Weights of a small GPT-style language model, trained from scratch on English Wikipedia: 17M parameters.
Each number is 500 + 40 x the weight over the matrix's rms, rounded and kept within 0 to 999. Layers, rows and columns count from 0. Numbers have three digits each.

# layer 5 MLP up, 512x320, rms 0.0627, rows 159-172, columns 160-319
464454558521550460505521560444470468473465426436469508475524499524439528455566528443511463548575570466489572441459523424527502481426516517500452514452457519509505482511510506547524482514505470468559468536499517430482510495499508456486550523556527553485414473548509480484494524625499510468443518487486484507535530543453546493486475505516526498474481524442491545537479569460505517474493444518502486520508491504484500523431519479509579524469523454465473474484462551514559460614465456
531498529521518505480568477481534572516492494476562522479549462458479507526546493584535534514480449493507552514558467540494473435489525519472474517526465499429571516534520541475443536492518496439509538532495539516489560509468481517497481456508547527527523518496443512520510497552528504502465526523422474482527574476563381540487496554508497569477444445436505482467438476598494483533406540523550574432481516489491424469488430501532503458485493469499535473514532473555452537485531526
499545498472459542513450523523496500469497514542522501510524527533481487484548544508499489464521514509530424510548485478470470441507424483517477495479523486501492511494545512474470512536529525486508543454494524548550457480444465554528491473520503538518518511442507495498505435466495507447498448524484500513550543528527468536501462483470466472473498524516486504499493539512482509455514506529477475508483524490492494480554547555449515496554498491497543522487527467484546506518513517
500487532507476473515504478514509465492491531474518495449513435489466493499481511533521522499507497501544493509515472515485485475518545506510510473471479515487496441500492509525489516493496511502537508485523530500533529476466493512530505482549444516505508531485479530419483460514504515449535456472512473487516484472521475462544490516491543513472543467492517460493496533536499498526540535499466528499493523520463494507461493537512450501498456481536505506470481509472499507482509564
499547475513471484456496463474538537495479496455486493501517547484517537513576533530485496550494516454492430486498502485494512531502547516492547452478506522527530483534508475521497513546446515451510540543471502516458452566471525467454541546497543512487502497516514479552497529524471520569515506474537499524489479534477473484496483493512504451504494496553556512517531529571445525545482440550448486498500527499471454496488505555572461519485541517476519530466476478522471484484537509
490508496459503479528509499531539503544480494537546510513458554476564479481528519466516492483448563448542490456548452503500493507509549462443488552481461530521500418543514520482452485510471501487415516496464513513554511584494528487547517443522461472483516516465516489457502486485484508525532512477503503498501445518511525536541496513450494446524452530460494463504501513485528513582534488474461488494535523510541533505523505516451504539457524507463491471518486503448468499525481462
468417501438495546483537540519504453478474517515535597422496416511527522490536514443528491563590445579503494380592519583562478609571530450486573544558480454573540502565507482476439405415476473530553526473442526524446496545538476558456502472444576502503533488506453489448447459472522592442522512484490505420555475500518496493521511496491524483402438493447501500496541545402455504551573485497585579531491522407514525509539541514460515475500479467508438496499528486577493480486528483
532574460527527514517448396598500428470484422492530522478478494481462570467485484458529469409494586573478514470558561505458565517493393485404453507468507480529512522520474510522528506526456512439561517511534501552505512511475486525514529478571544531548490534478432503461455476509544493487442504497500574467539560516489460474524445472427402507584534441505536546457550494504465533421497441488476504453423459478500548482467491551482471387547539463440516501456503548465553534441489444
512518517541572467497456481538556436413461457479505501517508529437447454523548522473457471542501505451524529406558497552488461514416412425529454508492462449455482524439498485493466496559499509451479544445480519485506522491501565531520443531392500550494464551513437535537555515500480418482503482520472395596535490455501579443512425407417490501517527492513602462514519524468522501532475444547512548512545515550427506512552466499530518477495487493436503456519483489494480556577444529
562448471481455551523502496583499376490448578454516477529540486559521516504510479466478525624573500528511527522484478549523541533526487503455482560463493541587493556557486552502507493471511506482440548445540595511528550560527590564436484424447498541494511528489452481443600572510552443559567494480408528416488454494538391514496465487455538570440507507514600527480565501491506480431484568508427497476511484456551496445517455451545512495549501488418493548492567481425543472554449510
514473466385507433477505470553489563453495521515463541467554498533539535503493543465483583489534488522440466471405555524519424474570489505470549510530454484406430518483481462585480490491543504520527430538455533479522435518568453528473507502484446559494552558396598563580510513541501533546605449460544510498453543501517561514436505513504466528495477486529493494546500447489581506451551548493440499564467411471472510500497456481484506500480554490497512457525439537406565455456490419
434470449442484432471427439530577585467507500471489524508504551536531568475621474536451526524520423508461533513593453415545477454532523532507497537455523567422480474528507499516548482483525489415513523528512504504513467513536479485541577524558516569509504448553510499538546526457490534445460544599448502558585575428537413492499528492513499522549436540537444501586431475498464469553491523475481529474449417519493404441566501472520484416487521560469531526506578516481489570506533487
516465514460527465511486466496507501537446505517477522504486480497488493500504479489504471511496479490469529484544495511511475474511492476498519478510446480492519483510482538504511478470498490480469497486479481544525518490503487490449503492474483503494492502524454496498503513523475490489477515500493521416457478475499502471504493482476496499443499496490532471488502530472506529491497466529503477502458501527462506525533458497478508476486478488506506514502487492515462516521503522
520521456490491549524530569540514546555461547502528507527489563467469524488555473424469511470472484504455488495478493503519529491535551527489531484489534516501510489491453456492484434473490457487475452478459483463522471495478508505522496554503487503455522420504522499511464498429473538499497484515542547420517503440509470520478470494493568470464526503434502505527449439496558500454495501461523504546479491468547495540548486513560552536523511507431562490555491502462484540495514544
# layer 5 MLP down (transposed), 512x320, rms 0.0467, rows 159-172, columns 160-319
465504518528467519466535458531516538511557452481457368492527475472444450471442476594527536529525545541468526548495493454522518503516483528487485474486520501436554525473470405515594568496472500461496458498439489486516490412465510483503538519510484486506498480435483500474495537502464397517485527518512483566551535451476460454520453527505472484432493548504396572504502474538453541464478514413586476484474552462428541509396517531503432546567467588538499480485493503538453531503466561
476550528622523450533503496497439489505490525503506542598516377496534481474473465500527557543500604541541431539433557481500473512478528452485492537497432470518526499545537512512453464538524489554488575440465471524508473439512520476474565468508484484535518575492499499528504501506590512542499619494528505440516510518481504473529466477388542493470491433581538481527558456481486522423532487465535502539451490510450529519526465494437517492520564533487498553518457541546582518473461486
501495502528488491548453540501520552506508512527527492498506533513508540469430484543487476481565466497532495530475583523510455457523496548423522490489514573472537527446492525523480427551471500469545509467521467482544541506444507504542518441519519535519490503459446503488578480503469502377491484442492493489571535548482540500516472531551523499497506495449510530507577514472522547505481556449472472521473415492483516466553531498482502453455593474429489519518505438544539477525477531
520483462552504535479517500504443489524526496512462508485509504508496499496510438541460551449516503469552484534504486448472440477531406487503502542475522529493497519521522502499515507493505510455540488433452525493529473434497450484510522520495563481504489444498479493454493504494474534486529468505515464487537510530465475507485480524484455452462464519506555488505538508537469477538525520469503504476566469511490470530513509485485498510485559541533514444468523462499493508471476538
468484534457536472532506512534465521522531520510453466524513520536474485479541497518511473473452458549512510557472455486506481483449429465520493526526480526508540512438503510486457481460445468474532439478533469512493479458523541573531488496465448516543466463526395490489474445500539513536533506499450518523528497460490506399524490509475478540499499521481498516546441560452520504497539467480505440494513518537465544514492516507404549530493463460451487500526479507432472541470516483
541490449554525493500520528566496480466543551542512502453476552538528479497477461529532482479466486577539523529541515460491512529457469519508499480535558489572458571580479540524487481464586457484505570510497588508480496497549578585516546550446520474496506540438508468466494514454548527547472522449501510494547507452426462441446536488539529513461473437520524504484501487469507510424468514523483510513480520513492467504500452468469451473541539495473461465532535514421521534452467495
510508529575543549478504529386502551507523438552463441538514669432518507603538533541499524488460533453490518552430526495542507504440494539533406489499533516445487472408548465503521555493525514491417484573525474497488474445493509433535508558497510494552515520493523512592503597494481446501506495490528441474438558439517507502555549509528507523534549514495437534517453538515529498512540495593431503453494491571513500452474496517467449563509503517530542538489517518447587493484461475
457491546467467443462491557421495539556504544568483537589479617547522546542578467590482516542538446492507491452434566515441442489470590497563632452472542444446475491480566462468471479476539485495455476549477545553531520507520511498490559586464481464478544490500504493546513521476508512457452507555428463532481515518508526498510531510525536436499432539496485454486531492560527503541455523493474491478478492514476489536495434464541457576472477543556516476514477545526472471552468564
502465522446500554503492544582494469508482501546477488495519430474489486406453500562494505450524475531541511534491472551412458467485494523523461527472520484480526530557471581563528580548476489473518568598559490432429541500449483585444485449530535538569553538510429485459563531438556571448563467512510486454486443506498429509503470596484464459497555521488503494505450527476554473530412462526517533482464548468494445487501458531502489466528521507509400475534507500527569412535497536
464469526590555536476534477558510489563545505512536513435450460410442549495581543454535476543510513487508511507510479544560536491482502446470485540522501501549475531512542398507507455575545466577531528488482384464442432444499501455513570504589571480450448578509562542553481499475440467529490470545509466545556495538529549475574507532579492475531522485507465535507528584489524490481565536415479498439530473416510470591552557553512509550492520525529484498440548465484488419457546416
438541538485471520496426541457420483519559516455479537511484439462479514537505505477514490502434536443579509497520460502503496491481489463522477546493527535445513465644583523472450457554536536476426414527518473501533490443485514519449488468535507497512434543520476463517463509496535437469499535475506471514455468545528407470547505489549478522548533465460510459477479515491455521581398500469533492486533581499484434493495440503519489402577466494522486515562571494507411557484465544
587434525471498524434471528539511567496468403518450540484518424450548448511586527504441578478525533534512481399428504589542489480469469520443505493465426517459464534508488424524467478467434467560519568488520434543471491501496476573554520555474474472434551485524496484507451507471553415524527523470512516441439488517496523461489507429478452517430514432435594496442515514483428512432520461462462507548513562424497551534555606493470476554538546505532559511590482499553480429513439472
516518451472471473492497499466523506500479520489508466492526479534463500499457510516464501490552483504523426490487510499499512548459519499517531501524486513500469515471513483501521490510507486503517456463469484501418500498569493438510536484504431472511519490470499473469496490535531495480543520473507524490494481450551502507498547501497520449520503511488485562520468443527503495489510486526513476470575521541509407526485498548469512521502500505524429507501517531474436520490481533
542467549512508553487424552562504513460456558461471558472470430441447490466582519525403450509490511574420513527527541545551497532458541464470596513528590469483491472568444468487489501502489510479533546488531425462550590539424485607476531462477574455535534513525461546526491503546535505508462514463516431560512482441407560497512477440462489492505400590525517535491566516454489506512531408511486462451523417445548521555495518526562492439467545518572486497555511481518492464520485509
# layer 5 MLP gate, 512x320, rms 0.0648, rows 160-172, columns 160-319
470542434545522533540475489480444478540588469447562515530555499492503498531441517523528578510484448450488514511458537486426534485504460512500432511465517501510520439483560427439482516464578583525518499565521476522541490520490481499500434513523551502529478488548539503520499458468500603497494562482530477494453496526493475537525502455474499533541481487464464510476473523538557449487452434492555550578527491528527512535516437512449461466458452548575480517529481562487432479429545417
496478510555514495500527449415487526561547553492479466502468472485518439518474471499468503539508479518527581511455570512555501490534515574457535507482479559509483508469410523540535439478504499504535483537492450457481559511499564464484513494459548527500481515557448467497513580499460483535501525467554427535522524502478561478507564473498532490563488484427522502492527455480499490511503550444536497480506428515503516461474467467469511511454576523455439450496433524477488483504513492
501502443505505566482495499480494451522518494507467494508461536497491500511517489474495487472503517476430494504506529418496482526466502489444514548453474461532515517460507524445492496497508516457491477518486487485501488491504494535508494523481530484502495494467490466536510548491489524538463520532515514536482452517489493510511518478522461450466473516481508562542497461432504521491496502498498483494491443505496476514529530466477506462521534489483514467496516467507502478487483486
477448548519510561539471487529462522479508517497503507488522517530455477481471467513476453415465530556472544490449446526492518513508449496509474497460533474512494448436463493477436472485530504536498458516497450444520489502510507534495462447485465490493505483499478518501494513542568544483534451455496537518509490485495551452483462496521492474462496452519471514482523576503538518487522462475513491471518509462479513458556510480406544523511487474514493461518492534479508512519465489
503516439530536471483500524510496492558550507516460469521516482605524531532512524431471545485508506538491503515515546459490517505535476541519542462475525489531530524537494504537539476501606498508514559463497512517477484488570556516501511491461482508488495518432498531459522522527572517465498514464504510470502494486458487451473499472537474456494522491527563524454534497468538435515397514526468490538525524530468489489467469535527528464503545500537505512522544532498509556462427525
544442482477583541509432492537449520463479524522535460502561591496553526549485522462517419551477430485400474411527531586497562521531447532471450483507517491477528560470483451496513508512488475457471521487519461478482407429469459472448485536460524505499469537528520468496526523599499508499524477501444518587558478373474527466489515509571544511503494547512453507546491564497504552491573530577512450435562599479474443457509429576500489485485463479408520435502509547575548460432469498
614560548520477540458463545487498471451498470471546455488583532489429476382511448509411519510496505524509541464545460497468467501435474483518468565528507508576463485489565552576483542539560537526538520418505531491494541436497447535527470458445503542477559498535390479503499551491535507568493477464483451478498532481490560480470464465508455534509527557560493490571502508434489498438548538460437477494430518491534593408448461439455434478496531561461494570523431532476473572541399477
449473420516501536443470491454543474526476501521493469494422591522484480496514606512488487507539428460479456501468473524547466437542566485455529502496480537531486517517549489459521403485489520546433494432560502568488534556482480513496498473618484505479523470550459488483533523577511516446452502503512573477556490453518443516465551549559495575500510536531456570562513527518504480527518442445449485474484456523552462402490593529515447557493517439515490535553459518560439503516445508
516442448449466508456511472566494553610498481530495509453541511500429535471427428501505548541486461526423499572457503358517437475445463546449508430506515501510566468585408541457516578538451482469466423504422491483542559461559561564505408479524485507538437485454503534490527450467416506456611492460490483512499453479529524421491507426525515507500414480535508518541498537413517474475529510510508541459462533534504523533501540477549518463508577570430426497505517483402491498573494456
572495493432533531520432527574475526489535500507485498535563461498534485548516485517560524601555500537557514571497512494459533469464490542524502449553493529491525443556525510495528464554497541457497460539449516469454497488490491540523508433570492533507486546535495546496482445494516447515510511477521440474479479574482514491489549468533491476399535565461423540544497486514534503519446590525523562506482560486524458440507511464564520530461447538515447510489460567513500451491447465
535507458511519438493476523469496551516419462496450484523556502469511542457444570483473493502440479487496510432521507551480551555549505451474489524440502516497535574436505517492462504422488418543421507432480474473528612491504512508484454481508513512439504486486546529494473578490531512510580463485517542492486457447483469482495508550558518470520515459523615454495506523480459510485544442455517545529500546452452511556505475520457510465474518465546558529573492413441546472475522507
486461542474520497524484467503502543549431488523456554477493486453525470449534485494487518454450480486498573454524525522507514473545484477486476475502449503474573498518533525533540485487472523493476522478508525552518551468451511554446483487472501547507502517515455514490527505488496493485469499542495496467476522477502508489486457473462520561482483460503545472480522560479498501471502473490517480502423484521475555484570430492476533426480471494472584474519448501535514489437528527
556507562486527485527388499493523423417489519516473483469493417472520522496491574560502526486519485525518505543541496492473483504500535493437525530507529479581503474503509480493510567529541589515533550558570513541500547545460469533496526419523485460602496521507475506435490596570491485523542514468452411581511466539433581479519500490488434483542467536564491479501561556435457501532506418578500466439538499502454500479471531546498517443453530573613458503485563414481536447578501376